{
  "num_hidden_layers": 11,
  "hidden_size": 128,
  "num_attention_heads": 2,
  "num_key_value_heads": 2,
  "head_dim": 64,
  "intermediate_size": 512,
  "vocab_size": 2048,
  "hidden_act": "gelu",
  "norm": "layernorm",
  "norm_place": "pre",
  "norm_eps": 1e-06,
  "positions": "rope",
  "rope_theta": 10000.0,
  "rope_fraction": 0.25,
  "qk_norm": false,
  "attn_scale": 0.125,
  "bias": "all",
  "tie_word_embeddings": false,
  "parallel_block": true,
  "init": "normal",
  "init_std_qkv": 0.0498,
  "init_std_o": 0.0,
  "init_std_up": 0.0498,
  "init_std_down": 0.0,
  "optimizer": "soap_variant",
  "learning_rate": 0.00577,
  "beta1": 0.95,
  "beta2": 0.99,
  "weight_decay": 0.061,
  "lr_head": 0.00553,
  "max_grad_norm": 1.0,
  "warmup_steps": 200,
  "schedule": "wsd",
  "decay_fraction": 0.626,
  "decay_shape": "linear",
  "final_lr_fraction": 0.1,
  "batch_tokens": [16384, 32768, 49152],
  "max_seq_len": 1024,
  "doc_mask": true,
  "train_tokens": 109100000,
  "max_steps": 3500,
  "dataset": "wikipedia_en"
}
Each number is 128 + 24 x the weight over its row's rms, rounded and kept within 0 to 255. Layers, rows and columns count from 0. Numbers have three digits each. The size before them is the row's rms in percent of the matrix's.

# down: layer 5 MLP down (transposed), 512x128, rms 0.211, rows 75-127, columns 0-127
# up: layer 5 MLP up, 512x128, rms 0.209, rows 76-127, columns 0-127
down75 102:141131116154102107183164133123143143135126153145122083152123161187105125102128120139068138109137103115094137114113127093158159132115061151130181162140101117126124157096072139113143147078151129117140117129146098092134125108132112141129176139088115130127086159130139129112124126137095140172143137124098104142101126138140100132120158184142121137125111140138099132148138103144168115096125
up76 101:130125146142139103135139162164116102151109086137124118115141112121086138139098120138116118136146147150109144179137154152110150186084158123117127141121153098152076137124135130146127158116136093148137103115130164129158114133085119132108105135095156122183110133145160101122174118124150115132160168137074118110171147083140118136129099142117096126090153160151136163169141114125091073131145
down76 099:139136129122128133122143145146108110092131137151142132140147166108125086109139123097068104099121165099131102132167099155162179174148093136094161162117128072160123125134091091099123128140108158172143100152126173170119111122156132115164134154137122119109124134088106124166156124126096103090129121081117143127094135107107127139121142118129164176145111129120153140152091154139131107128152
up77 098:131145132112120135154103131125133156145128130125103112134136094133095119085045140129130134124160127115106107114147138157111151129153106111131112110178099157112136161108138113129103095097122106156080157139078129149124107123130148146145108145111076123125119124099130119162168138167141121139097142170163136174143129103100092104126115116121082079162087153114121106144105092102088123161133
down77 101:095151092137144096171164100104132154132155135091100158135123137141113086101124128180092130197126143116122115170151137093099143147148123158078122124146115145120156147105142121144126171138096163116111128075141196124112123113171113123128130138130119114140102157131114079121126156153108142153176142075123136139108130112117113113121134136133094126121088146114144092123136141114117110092121
up78 097:139121130133123118127113162108104108132096163121163146142123146111131100115102147124159136121120128088103130109189090193139090147110149133096166105139127122118140129137080109135126114135110133114153125096152105109108086108137128144150172120119158130141152109128157064161124138123149098133096141137164115140062168159136127115123137118102128066149128141178135109152152085161122107128134
down78 101:110143131130108159101148111155119160117122089148095130152129120103124146164175155079112135116153142133146152120096166152114117120164091117122125148126143180152145121154158109099093184137157110150146145158149138130135116136120144133088097147115153117099100118165123165130159089159115182115184102091098129094129115120119091147118134155143102135125115106142106131133159116070139109115130
up79 101:151083093123131150066133107124164109171157131133148171138115102130106113124176103062118134134159171134149131151126116120092101115119093109134114090156128092124114112092130119147134091154134154146137161113148147131180085152139094142142130151117163106118103149141113125144156151129119136147154100124108109101161106125129151155126108130135087137124125093098127142142086147140121137192120
down79 098:133111151151136117142081117127123142104131107127085091121149099134113146087091148190121162132088119104086151122109120114114099141165148128119133141120146137173099155113175143111153133124102096110134099111154170128117140130105139128078159140103132172159054110102131141131159104085161100109125147091147122123116138095148146112132123135118174130093173120122145105128141131102107138128112
up80 112:170140134126116116122130106105145136128145146108136121097136097136163143121081104124118085118133148124189119127114131163101139098093143111107135100141136113108122166129111103096132118148164113126116150085063119076131105135154081135131109145163110104086109107132124112141103164117149113176136104153114132189145130119102143153106130104139115165120146106143093098131079144086160123151156
down80 103:081128123089196107153162142157113165127135127116092136135114145073090118132140139113117133143135151129146093140118104141093114141101124128081094106110085087118081129085108156163114122107119147119086122152134101125122107121167129156186127127149110105134136154166146134157144103114144147099139113133129116131137106152152132094127124168115113099096101108121144180125148116123088140104095
up81 100:132141110127141145138129125151079137130127084167093129131136158133107127090161153138137145098148094105164110136161099167120119119093099151164140101134122092097095154124135101098122075126098112141069103144120145155121152146110160144133131108115085146126171121128126177137155147157143102120116153099131151127151140128126160116118099133188172104158103122097100091103134128114145145165134
down81 106:147116119161111118149133169117130108142141163086133116114122123077115177097094125087140138114113103151165158104142098152099131140109078124127115144138134152117120120126139143116105090148127136152107135128172130088143138110126067130116127097161127068117136145131140093106133141125158120129128116145147135128093146145095154142112114102097093134133136174151180111111121113085158119207132
up82 093:127103144080099134106123129165142120126138080115122130128170127097148108124127130122132103117146113099079126086126130104064141099120112081072135087102139115110137102144150140106101125176122101122140177082139084132107134125137123134119116125125148117110182127104126107155137136124172176115096129116113098139124099183163139158144156100150148133122169135121155139133145132173131151139119
down82 082:114153109149168138187110120113100135133140134100115154085100109160130113145162131132149121164113119142180155156145126164124107124129138138154119127148096131121129149125131133146167118118110139136096102157158135126143166100074098113115135123142112109142092119172148144116118154089036112128152123162142156104121155139114091086084090182109107124129109108139107141105142118120128111133125
up83 100:131117111120112123082132142107134085112130153154139121128097171153060098144147139154144130157099079164132146135122161132137151163126120128095100143134152113084151134157161142085104117137137110160094134100136168114166136108115113163126152083098132116113140112093096127144136138119101119116079135162137136117094129135135130123126114142133121095114156156205126152111121128157132157185128
down83 093:114140152094173088172142112134128152110091115126136152104138151107142152137114121151105115121117173111108115144147090102184133165072138130160111142072166141109138107131156108130123102119104130117113125133125111131125103152149128158120119159123127209128144123116174147078122130092111139115105111135145155139135138142153105111126124108149117115185144084095112102159124150129138112077150
up84 098:160089162137082108130113121107102118110120116085111105145130107146144108133134109171112145106127109130124103162113117127074096148102144173118128126156097110134153122121145131138100139107163100153090101125115113139145106099116153123147147159085109137121120141121166091095138120120101095113163093135156155153118157114086122140082160066148161124109179129130107091112114122115156157158155
down84 093:111109105127144123067142105108108125091105146113145099094107096119095130136123154104153165166172116126184130136098143083136132184079114140130158142114126107169156132095101141166133134129130131138130139139164134109135113144108113137103152096112138132137162136134134088165079106139112104131108132143169146144151078111099148123153140166139132147131122086152136150105132154145100073131132
up85 093:094142119089126157118129136130093104143130107101156121121113139124128071149119138164149118114098143089127182157153146107136123115131158117169179143123129170127158126134090142081127133132134145133168109146113169136137148085185113130131112105118088129135185136124131145115074146142122119133115152103090114133141174089133155104121101134098115136175129163147097142156117133154126164147104
down85 096:173112092158118096100140108089130111161139120115140039120133130128118111146146122119139093100134135134123089161098123053144121127139134116126133162075144142123139161113128144154147126129154102133159119134125114100137113131144123135130125129098111119097094098125108139111112114124153123134154162146128098101145118094115130163143121093159111128194112116113065109115123107166113072141120
up86 101:142137156126158114144140096121061108093169093108114106138162138126116140152142145141106122146148128108089123126095132137106068175121157155108159078157115098074117145132129156094127126160099111158134115132145121101120133125117113129134123100118135122146158138126101146153132083083138135109154108149079156125092118155115149107147143115127130108090175123116116163107134135165095135161085
down86 103:135116128111101118131128118126104128135131107187145113115132136115133164120155078135133117139100150116116107112097144060169117104132155166142114126120103122123160125088155172156112134144150103107114112116092132150171104127107133126164121156140124150147164074090112085121120164131152129156096144087149131165130159112078102142131069135114139146126096085128113139107105157110159120155141
up87 121:120102115092104120135141090138125144130103067081151092191117159138133152154101138098107095139119119152095098149130124135065138126105132127090149112119124080149135101150109147094137163138111102109156131128143137136110123116167147121178160127137105119115107191138110100156131134126140113138170121134158129139181116118143174123122152143132155097079133114132160117132165112140147116129113
down87 124:082156140132112114110122126157093123138116138150117096170151124145183149127121131093104121116083095150103091140139104122130161115095110113110198092114125101137127136135115154120133138194131135113117141108162109104152136143148145135110115126138132155138158205138103129110149122094124092119142095105149113127193104119142104133092171130143163114168101143147121112135125114157155133124121
up88 098:134132106087135097173118137124125088128121142111127133103096144106136074124155124128151110110129107104140091113118175140127083085144153135137151111127108134134108113126115109147118092122155145182107145119140137155111119175164102151080132058145122081191136114093154094163141073158111091128091126099128113104143142143144163113115128124124129140141130133126124142117100126100090129147149
down88 095:132092148128126098165098135115111139153121081158121067123129109162113132090149118070114145174097155113095072129102153075127145153150123107107151138111106124103139096097125155095131109130119137128109122086122127118163118120172131115126107145155145150131161115143142097152095144108083138094144142114127104086152152169129112160118162150120146144104122164152085120130145141114117134133098
up89 096:102170127092102130149148132141105142103096132140127168147113179131100075123117153119141149189165125097172126161151140113158103142167118172127143156158093146116123106148142105087117118135109116124128102182120117134137153123099113178107131137135089128109128056126132119128144127139154152114154171138180107153123151165117150140147124127089125148107129141136108088144125103132140145120136
down89 109:179148153156107084160115117114152118104143186141124115138119160091140090135116141149139118128134123158166093138132132084086133111103185164112108153138121117142135168136139123124158130132188118139155101159099120114163100147158110120065134119145149119118168136103106106136106128113130170089110100122134123120094143137123106164081128128116158100106129145131105146160116155137116140096153
up90 108:141104166122135106101133122138134143142100105145090123161151102145113113134119122155092160138118127113180128137112155133156153156090196089176097103135158120159117120153115106148156107124145106165178128111152124108131134137085113128171162078052154146124128144112125100100149114139110137113134165156122097121113129147137146145146117109119107080148158149123124141089105157128146140131130
down90 103:121091115145124143100199115106088117138163137144140140155091155078120124112130127137115121141167167098104161140099129128086120108146112115108130105165100106092139122128141102111156148148129114113140116139124159114124125120165129107102123148171146101094105133144126141161074174181153121103132113115130199124122113134142175158129126103126154180105142107120129091110130118144125097113122
up91 108:162133120091117130130093133142101101136086152117122108111101133106134115130126144085148140154173096104123142144116119141133101142059114140133099146124119134098143144112116088106146122134141121154126142140157147113134153154079110145182134125103100134154136117112089162149116123120164119124141150128123156085131115125133104086121125137205159149195174153125140103109114096114102143180140
down91 112:109155131161107117157126116166129154102151118107119107168073130123147069114128153139105107099088162141138120133113141102115084139173142129127142121145107116096153120123121145160096107102114120141114121126119114116111128118156132118183175145133158110172088131090152123125137153134150127148126139103177166180146161110114175126128115136139106101115141124104178179119123147117120161098090
up92 095:119108147127144120134089129168085130142104121149181085130133113103149122134147143138138167139174140103106137128132135139102131129149157164133158155157141086141125113146124167146142136106077121130112067108147109125103082099116110148130153111102125104128114146131141134100127110072095096136126160082100116132151177131124113116083129114078090136111161136142129164100147091138104148123166
down92 099:191127128104139082153109119144149149142154144148091141162130098130120119174114133124129159119118114155180152120107099142126121132132109165098130164114180104135149160111179165102114194143140160127079095126186110133162145158127145150143126132133108084109166128125147133118142136134137133105146144132102122114127084162158130127140123160139125107123144154123098147156157139134153145137174
up93 095:139115117164081164104140143113088129085131109145170129122110137134119154112141168137115108121096114122127130122115113122114101112124147135076142113195111113139139117135064128114121131166130096116155139154146143161140161123105128174141136150128102112103133109131121099094090139136143178122138089128100145164126099067155131175145137181126148113095115115140162120141078112130132160149124
down93 098:129123092109142112159107153174176143147106152137158104167169144168124109117127099105156140145139167168095129123131116134094095181166164149194139138111157149133086148105164128140126108135116160115145137103129148111184124130118121111099140120086149129136150125121134133137163141100135148153159156146127154097155086137162156109151138121120147149154100136107085095138118139144128108143132
up94 092:117125095144159163128157139123125116092184129112144112150138168162110135104133139142103119123121139093134131170103108150115156078136167121102132081170102157135144115157132147162136113116102114116128112149155093169114101097145112127115103132146137142142121130095102158072088124150101151064095133105150154147153111132159162122127115154090124102173102102137145098139104114118120165123142
down94 093:145128099149067165133150157105134120128124083164143183118114113124116115102117136139178103145173116129145123153131160104140100135147131145124073145146152162159132131116108146169133127111134154157148110123113101131168172116130137088162127157125155099160152158133145176159130188125161129124168126141157110121152156111118117109139095102145122124153120153111143149142086128148132127139079
up95 094:139087165154130136121132128121117144119127098101119128167115120138111144136142148086147131142132128145093166144124127088134094135094101139084103120093121146139138114163131138130146132155139126129133094128097100141135074173102129096099086118171135149095167121160130145102085150135141180100114114095191140144098127109112157105155071090118097143154142147102129132152110095125171135112125
down95 099:134146123162132124098165103069109150097160110165167177173137108164139107075121122128117179092167129130145123110113116119122070117125129100151094136107137142100154163119149145108149120133125121142139161150084139112150157140139147090127094128160172083172132116110120097137111136118127121111139144135155117145103132106145105116177105127120156116121150106130121111118106142097148105178122
up96 102:111129132126108152117077118103101133151137140174149108127119117103094135108100148159101154154137120161129159099087175125146161113121107103102108132120100148154107131116137131134145111149111126141143115117162106150112168099159088125137088103084108152143088137108121119101136114131112068157125138155131145153119097121137081193123142108160103164147103146142114161138141132161184136101154
down96 090:150137124137069141104103130181159190121077089165132117161157129125123117161136120118139117092092126136143118147158113151119141173127123111157109138127108112131143127096121117125125145089136128077128153133086145126106156111103116144125158115178139105128142128109114122166126159129153153139158104128122180086100156154125134095110135141123118093128172145137127096114113079108090129177134
up97 101:155109122144127142119119114134114165079114148131154143119105089158146100117121130097152139130167139121134117136116093136046124117160123127152141140124106118127223109139065123149155127152128188130135080114117108151142149124149108125133099117136110139122082137156098111095108117103085129118123141092133129137152109114164134132135076095127171128124124138117121145163103116117132134135094
down97 103:123145152179121111142152122127153114110095147140118127099159151144116124105128147171124142133147136098156169161142194117162140117143180108102070127115127111107169120114125121133154079137154116137135116114091163157151148132115126153161147123101146088143143100118155138088173144120135155161105092148143100092093122134133121153113074124091144155133151113113148090101134141128138127138092
up98 104:105107128153159097124143146124131112104116149127096110102121139087172113150130154146116158109139091104149127107169112118119053120148134096101136131094200126124130134142115138121113141153121132110097116111131081131120119150121104155099095080124143131111123120091121105141125142180099092130159161122157150137079113166154152168157133153132141098141158127113135132146104146118132150115064
down98 096:131126113164123142105136131130147088090155114116119152125082155117107145109116089151190104102129161139150128142120181131145132127106163168126097147126146153114148145073108091132144147118107115153150118157111105084109155096094141102151169104166115114148154117157136143145111133158146122151131106118118139155130123119176086094151141137099109097110090174182132132139126152115129142158147
up99 106:139103107137145081114121123080160156139140116154125129117093131124153106129165158137123105159184129104132117152170115135157156100112125133124081114105105145139166105096134103139142095149132147120129084138101123142087110120162129118167139141082109082062143069107126113164110134159141087129135094126120132131119112126132152148127128155115136120172130082159096151127107124113161160113131
down99 105:162130143143138151142103110125152142100150117175094147128164115126136140102134092144123095106097107126153137127157118115099156141115084097100122148156149147133170190142136119139089167138110155086129104163160076164112138131132117122084145134110118160134129121092076177139147101163108113137117098113126096144107114166145103147160116117122138105110147163124141115101134110070134123132148
up100 099:147111148127153112148128155135124134168150137122100116122137131134129120124163103067097131107146122129111166131145171090132146122109121102045086083123100151143118134137142121115153111125127102136139134112123091105151148125131113106141100133156148147146132152138136137091135129121162101111066068102150115152105155158127155134162098116115098152122159153102134089119085166187124145117124
down100 106:103097096111124183163124148093174100121109107107116124126163126136109130169108127134107144122083118160123184117170113145172120128144109148136221138130129116146101142122096112128071110115136186126128106093148158140144149123136125129104080120086135143116149114118158148126143106131135122145128154111125071087160105141132131124157128119084122123130112153127119145133103144118153137132119
up101 098:097131167153160139145105149107141107153103116100101107123163133110110116128081099153142141141177105122168094105149093158131123074158104114093123087143120124137145114094072132173122146128094177115108113141139102141108131120130124098092126158147110092101109114155082136122111147104122109097093086150116129135087157141138092122135145160111124123175106151121121149098119149138130147101132
down101 095:159122134126100145122138118178126152113108158151134123129143142179124119158103155111093140100103154149112129142084097123116094174137140147140111119112156061144134142120101107121092157128135113156160139107153150137148121098098139098100170109126109153155157114147160154145102092089139129114123141115118168142155091144091131115153143108131093135082159073142100171149127095138092126134121
up102 097:131129120123105156146129113122100161158123073069160117097141102151118123129138139126150133139132109162143144109191118086155109158088119108098091145175117154146158107110066126134153067145113093157123105108150177155134117080143133141152125133160147171142165168103116109131141128107139109135173117138126123114139096126154113158124151137107117147135125147147122130131136165131132098152126
down102 096:108166116110151159129134134164136130118175144170134087150150102136139131135139095135160097118135167159117133123148141093097149122137135138145068117160133111150132141114105119117120111138094119157101147084103136155112098140122164121198115171137129114115142107104125142103122195112130154130162120123146158147131105117097143140106088139118104176140093087096084121107136145108081121137119
up103 097:113155134105101171116113154104113100109120107124133131103127112133177145155102194139173163173163118139146107135126104133145114125128127143114152206132122141147133132148144108135118072119128151164169121145103146167127098124101113162140144075127087164116119126133097098135148115124091180134129136119119170121134094113143150144115166137172130108145089098130130145141123114096141126141109
down103 099:127100111151151119075136094144163166112113121094096122153128123101085149116129135115134120194151121138114120110057162054098126115170132083122135073130085149129120150152124160116124175108144115122138140124175097112140135141144122162123184125149114136136142142126116139145118102141151121129121104179133146108161147109119095113125097103096136122110141119123148160125115123125123149134121
up104 095:130121123111157113156083151134109135166103132083134100149140116150126113109113129135169137108127110108070137140149135130122164109100119120148147130135086160134126079119125115125140159161132056142079141109152122128141133133120136141120139122176140128139104171146118139102194145127109129131094194152145155129124135124132115091114117122116144146145138135144087152153153071134101108086179
down104 085:127105135111149140119157098148154143096127111152115135096132109121162141142135118080088157158117108141174107147086156125104113170100096111118112147110173122110128122140142165105131123110172144118143103146101159167146128124144131112119128123109109161133134094106150135118176103099155125130153172117140115188138112128085084116130121148129109102107160092118180083139134163121111114137071
up105 090:138177143132101132110106128169107095110141146143140110118092102151093150143095114151160117121111114099186156126099082097123113118136123097173117097183166120137124140135115176126155163124160149132114094138102135148119120165109095148117150143054121096129072111127120125113144113106134114112160138109133123130114127119066142123128108103098106137149151144148112132155162146139134119161143
down105 107:114135101160099088119144110126153169109116132115100157152103092137100132109115159102143153123143146149129114144108120095076140107134127082135151138160089117158075131093091161111153135128164111149149127129116125099106080152129150135143086152122151148100166162141143120113123119096140129127150131113116104176104080126117127162144125166106131107170171117151122113105144114165124182157126
up106 093:149125116086125137155143149150121138152127119142133115110096088137126095102174119125076118093132102141166159188156133112126101117132111164141132086126112183131100146151136127161153119145105149165127122158139161068161147124141152102128100115115106144131086129138128121157145165125158120102168099177143134076125096135145105147139108106107131143131112109116160144088100125131118145162094
down106 098:143140131149107074156104128140102153098136128097160140113158137134138150102112157158147147138101073147171133121128152108124100150118121127100086123153141141154136121126103117122091187108143129189161110129148055155179124124140130099140112099162126131110149125105106119101124072135091128139138137151105109147151156140092152143124082155109113122129097166103119123118148161124139148136144
up107 101:100067108094101086114102146114126171156158128122144117092097091176135144149122118097138149110143128150124128115138134122097150095106141160086142110119105110193109167159140157123106173112154132146102073129107111140147129169152106123136099089108103148101164161126129144115115112126122100145104138091135158150114100153111114155172152154149137164129132092139151116124134142127147131137140
down107 097:110105150122115129118165120136140143114155130093097164116140137176120120138196094136149093099129177143180141133124130128167132121120145144071092122132114155137090117126098144149140137142082163117088111117130109115139161116153111120091121121116114123107107166134145147147107103113124129103115177150141127149151118131091142130102140117084127122090110137158136131134130104090059085088145
up108 108:116147120150150127109142136129125146113130160140131130103131124163104086176181154137125170139141140131156130141100133137143136100136129110122122157088118131127120152111105126123181121125118155105113117129188100103106177117157106177100100157120112116123089101111090060188128159151168099119138139111124151118097131148064169128123132124101135164138137098105122131097112130115141155139118
down108 098:152076160129095167083125116109173122110133099121133127096148134098118159125175106072095142109098113086162149108139106085135109149160126114114139151157167102105161141152155122120103124151161115115151091148125082083149103138103118118134118139124142114148139121107137144136153139153106112154101169138155119139124130126135081149120176114143131079116144116135134105136150151113154084106104
up109 099:138068133134132143114138132143148146098110123135119139116161114120096163173106132111131140123137119093116123152165125100123136137135117141101114108078110098156078098135152090109172133116142134183109165131157126149161145114128137162093160146110154171105141084066148142113136131129113139144113135115141104128124130133141176100097118146113142132107156134112080116171123165104076148096157
down109 091:120105104145094118126187105124112106126092131102105132092144108109104142116158109104121144132119173138120123103103092130140095117140144142101140118134154139155138117120155121157129075100101153108137162165143087117102128102158141135131160094151147079096137129127184127138097125144104128119130139160137188110152084097146114136106096147132169059178146111134124134144133114120094106130130
up110 090:171105151137141147118123145139100154116126158083114136139134129166146118147111107075100144117166130119104143130101127148128085116126095126161136121114146142133074148133137145094105162124162146104108109200131103146121102134118114093183158080123133123130058131106148129142104090122147133174139121156126100114141129124136148106152118110163163139154142126141120185144113142135107123089096
down110 104:128127149133147151092152161104106113125156165127085134195130139115163088154114138118151079093114124147140144150148120150150183135127101127122089148140106120137152117156129176103119099122108157064117136122139120144117120125137128148180106142144132119175100105135148118139095119105174098134132124134149091147143139127131130135118087171115162150103165086132157111160122103083126114126126
up111 097:110097134143081109156150142076146100163127149145114124156111092170107100171162076134147170153130150147101141126151121086134123143094103111095098137124121125113118104143126118090123146126085140158150114152136100109156124087122132079121076116123167103154103147124140133114093090126155072157134119131118149136107089120101158085113137134141131103147126132131170132137124149099147115135142
down111 107:152113142116112094133102091091110123150114127087102134089148156154120118128121109115120099131122148111079132131158142132134163159074126085152150142147137110153151147125089156110108134107138102119145115104130096142149100115149127129108108145104121138151124085154168129139094096128111174128162118154097142154127152101141145089173125135107190165159161083136166081119108142102130114145103
up112 099:144153107100111132112173139118142143152134113124133131128098152142134143123117128134190109088137125104166111146080181132127138147118129145109153115103147125117151111138104092112158139057176095193147115133140111159141086104142097149121119143133134141132119143128109139078141170154109135149114179142161097119109168113122122129132125105139170113134147170147107135122135105147162128089172
down112 092:160131149127136141131144091143099127133148162112105141107161131143095074118139114114123098140124199130109143144132105105125112183115109114153211150114136117149103134158107173157122155137153166121152120132138108102088092150115126140126120157114123121125105137136112123149131127132134113091129170142140184110120127154126120141127197159130137094167150113143096130125127103145125082088149
up113 095:152080124096146112104143168132106134125149119134115109145130125135107187111164122168134108126111108143143107173131143137123125137122146101134144157067138105092168123160110078087110129126170145126150133129136115110132146127096108113099135145140113080100137093141079137128110119080146099112129143148116140093151127139108135191103090148149117103113130132135143107116157130187136174132093
down113 090:131128086088124157157103103152122125175113142157160108129109140115120115151118157100092110118105145104140099120150158167220138111100085129133142109125144106140164154065158123152130091134172130112118127102160120162127126135110151096119123126134139120158150121140152149125113107138138100106153136112150152138136138128128114157123110177181158124119155162127167173124122121099137105150117
up114 093:137180078127113107110154139117108099133111123133101168123129088148126151111121130109128150119152128130097119148120111163163119121133134111147130126094120150163150137118123124126112157143130159140131126133146073126163116181147132185129105171112107120127106107123108095116161120080099095117100121153181131157132190119138097127114097164186173161125164175139118124125135100156115116126119
down114 109:136118062085076141166076187160121114110081136096105121155085125092114136135092142157134142120172124131110140114124133106116129089092134132157150161128139132127133114123144095134102111125110119138162113090119114126157167153091122136114122126135111142140120119087126170122160119167134113104146139156097118076156187140103131159161121137134142137123120123112113127096150144122099134105157
up115 097:083087127139151112100164128110117125115146115113130168112124141150110125187089165113166084097128081125116116085145135090117106096105102157138108100113140133158153140125086087121109140157117126150152125138113108134147146140124121179155135168077100103156097177128111134087128179155129125165121134124168157115149130155128131152133102101144118111142163129132091131110109161140138124128125
down115 099:168141174137131155135090146128136135115086129161105121116118122147123118138119154180121136123150129110128121123171133140103128159106118065121123107138107139174160165118152090152094138158161169116128109133126142103109135139080130124073097164061147136123139123132115125152178121140150132143107155110128145131205160113120114130117106139143132152104100140147113125121119123102147118101182
up116 104:175162112135074132119140154123137144128092119091124103125147129139086146145096148120141177076136096138119109147109108096127134136158099123142156150091115095083146112142143167093119114105138134137121118140166143178128177121144092145160146143116111118133126131099107148082106099134142142124109109147131085137093168148116094174131100145140131097118142122116145149127120171120088177098118
down116 099:112146136180136131127116168166111129145140156153143103126102111157096155091079177138102111123151118152107172133142165183125170144131157147156135165135172132102133115154143153099105093138122130141125110170130156130133130104163144146142100114141088120162117084118125161091099153094138095125096094129135113138139079157108120117140114122141111159162124095112117107144128154143096117142104
up117 090:126139162141147125140112125115111102155129142127111145149118112158112081157110144110110140092129137129104114114126160130101106110134170112091100149115123155103150184125132131125156145120115125129144156093171116120157138089148051142169101144119090128143105155138114076111117142118171062108116151105130155067120115142116134108110125091116135115157128091127124158116148144091102083104138
down117 087:149118146124093123150119111100107126098079168163158116114149146117123174132165072122150120115147150120174132125152108108147154080113118148119132113153159139112142057149095126190166141109141134121143146137122108155125125124167125094104131142136125108115171107112132155135119159161088105094145099144144117134110148112107136092133122092115111153088119191168144123137133111149126135120133
up118 103:100121094130135148143133133112122079125133113099108121161160128127106137114117121124123100099163086104170195160106116136142158110153084117108164084086111125150147108148156120117126113113120159170103132108107104098119159109103071140101108095124118136115097154144105149153074111151113144132127170109143175111124137123147140118092122145127133162152176151086113125143167120142129111143123
down118 092:133145125150092095157099137168136151142091128142155153146122129110145157137117119142140118157138116161103114108105152096134126130137157157130127179137152097110145095089095133105128112133144127125107144106199118109129125117145136158157170143108120144111167077097125181099094109114128121168114124114111062148112117119084097103112145110142144127095092137174130119156095153100150134151112
up119 099:177106136157134100136117113101157112141124124112136138138100125107117087147108129116116171134103089117114108099174118136149109134128136120088089132125101097156083156125089102170096134160148118161188106167168117143138130122155110160114138114135084083083161118106107117111112141127082119150118143179126114093112136154102154157121144114126096106134141143122127146151149091100133157155142
down119 093:117150076116138110105135157146137167129146135130178178148110147100164147101104092126130174151123109120130112134114162144102135134161133144134059141110105145124146120157141123151115122137130137107103178102142144175112112177120112145121146133151110118137139107168160125125142139140098145120086103133116105131177164118139143120138093069129132140163130132161142103121113109151148158197112
up120 100:106086140143146149122146082083110087136147126131126104155144126140156136105150110154124160157165158159088130101132161137121134166124095111170141115118158115153118099120109130132151153141095148113131125118154146125084105133117134120135159098147149146125140132084120090147123086108133091146102156142120082083143128126143182135136144165132151190129100148150157153116118126091085153123164
down120 095:108119140119073149085112146142120134103116134135148119120165167134118128139143117138123107094067133101153085152151123143115148142137111191164145133130156167103155155114138127148139097163166157154157124110091093124132130144101102095104125162105136164106136113113136149103147107144126124145098149100137133177165115098093107133122149131190134117126129114098153106113097117082122119149087
up121 103:115101130103153140097134102135090129140144131104150139153125142149152103143128134099123069128154111119156129121140162133122100109153154148110149122107105128094132135134125139128127162115174069141149100122090114157119143152173140138110160166138133123168107074140123131090128167127094096134105123119133173163171089105132146174139116182171104182114129128137125151082136125157114138138131
down121 089:176124135145132129062119108130158123086126122157098110143146127088115132116132136127114152115143126109093091096147126126139115112133108145122100104137157147110148110132128160149174100156083161084096153150169137073101137159142124164152107143164095117085109161106116160135113092147143142150143112129149116139077134178122122110135101090110151107143106113100096128127131095145138103156105
up122 101:153149090103124097156128057151148113115084138154107151122152140128102131164147156128108128120142116137141158149101163102105112164092154111121176107118119109143098163133140173085110153135115127137094114126142154104151114133135151109115091096115140090141105119084145118101101131079130114135142172108140102109165137121180117126153137110136092143099129113133177139130138130161075136143128
down122 095:120152158106090142141112121098153133125150136086125128132136124108135131121099147136172141104130132123119099113153120122079129149116163181149101097130098116110138091120142109117123108105148131143116068106122114144123123074134113146113089138158139138124155031119098131158163161153126102088125148135090096117125131144078133121138138134123118125155151101125087160135093098140175103142145
up123 105:160131161144090121145189121145140138128116099114125120107118135132086094145113113141117111167146107112131121125139082082106116128109175118128063118137137108135115095119083118102136153141155120131140175125123113099128142117102086093172117108111107126122164109120127182149120101122124133074163125122141119146120129110148109088130103067129148101153149114120123173157151100133160140088116
down123 108:131134090135149155117125131141163135108136112122123102138066117119137124160093108122133143093123118107168062083120109133174081137112141142106123085147108156141093115121093133146104112114109189127109144119140165130118120166149157184096125155134163096108120139144141111130116098160141098132140095140124134177136125114111104118112129108084111079125100156135138162150111130120089157116110
up124 097:134127109117090119136119108122109150155066142124112121128106189129113134177143127131094078132097089137163137140110113141151125127160133089157149109146153113119130122120132103111108160153076133135122152141101157165157140139144131097173138125127125146151129101077156167087131116058150136127112066140114151128105158135113131133126104164107114143117156127144123140141111132086144153170137
down124 098:133139147139151154092122092116136124154129104167147168119122145097128137169150151141092111142158159142123126096092093122155140118138162113143126125093135129132108101136099133155160122137133123152090109100092096171159108178106159133133150165123161112121125139146128099064100083041098129124145114127142182126123131086101139121140147098106126130140153120140110108117153131130125131119096
up125 103:063121100131088121160130144118100160084132085110121106136169135130112126116110096152111110148121113113127126150111113115118102084127125112134191139103094111115124106126154141146173131121113150138116119103125127139116151128109163116109132130141144123147118140101120128120132128090111114109069120124095169170137144090169191116115133125118144046100139149129114105076127105121165134116160
down125 103:126134103108145118130137122138100160126149199131156128150108126138125150115125152184138141145143051115162154144151161150145116085105140129092127150108170132128101144124146152122163136088129135161145164110139117118147142151134128139116110136085147135155170105116077110116095125104083125173136116137151158114144146163104124120125122147081093103078134112144151157105122134106126133124087
up126 092:156099119079121153126155148124127142167109131121110106142140139133108131109137126111080147168154143122087164067114129143123126180148131143130138168117129106139136188085161125088147105142174126139142104134111087155128096109125135170155125123144156117106121115097135107180113148120150118107127093178112112150133130134162123141158160130099180096121109138127116109140148155086150130114161
down126 091:136112101168106123102083135151112121100134103109107149163147144117153145165134144151111114162114136124166134175118139153123098107121130085140133119146135125137112133151083161109134134146118158082104137142104110151132104162123117099133129168125131144133139149176107152106133124115100164163096108109164160118167119121110110085102095102111069143114136111150128115159149207158141102118100
up127 099:114116138136166121124159099140107165157142127146087164134162109103147135126122133139135132120102107097121138176180121154095128122140105149168118128159121138097120135169099140103130107117141139099154144111174139114145116135095100127098144113113163123099125148156077115093118133125070140106114102076144125119110161126123102145130070084120111086166143145085162109125108135122166115108093
down127 119:136138145157124096132122102116096167130116139106141170136158110112150085129137133121125132109096096144104149153115122164084127161140087113139112184131161121130148129114176169123137164125149124143158096113148108130115124102068123133163120143154132136138129113151117098169114143103101154137085091102157108125145116133158091164127060153111111122156155158122117099150112088087110122120117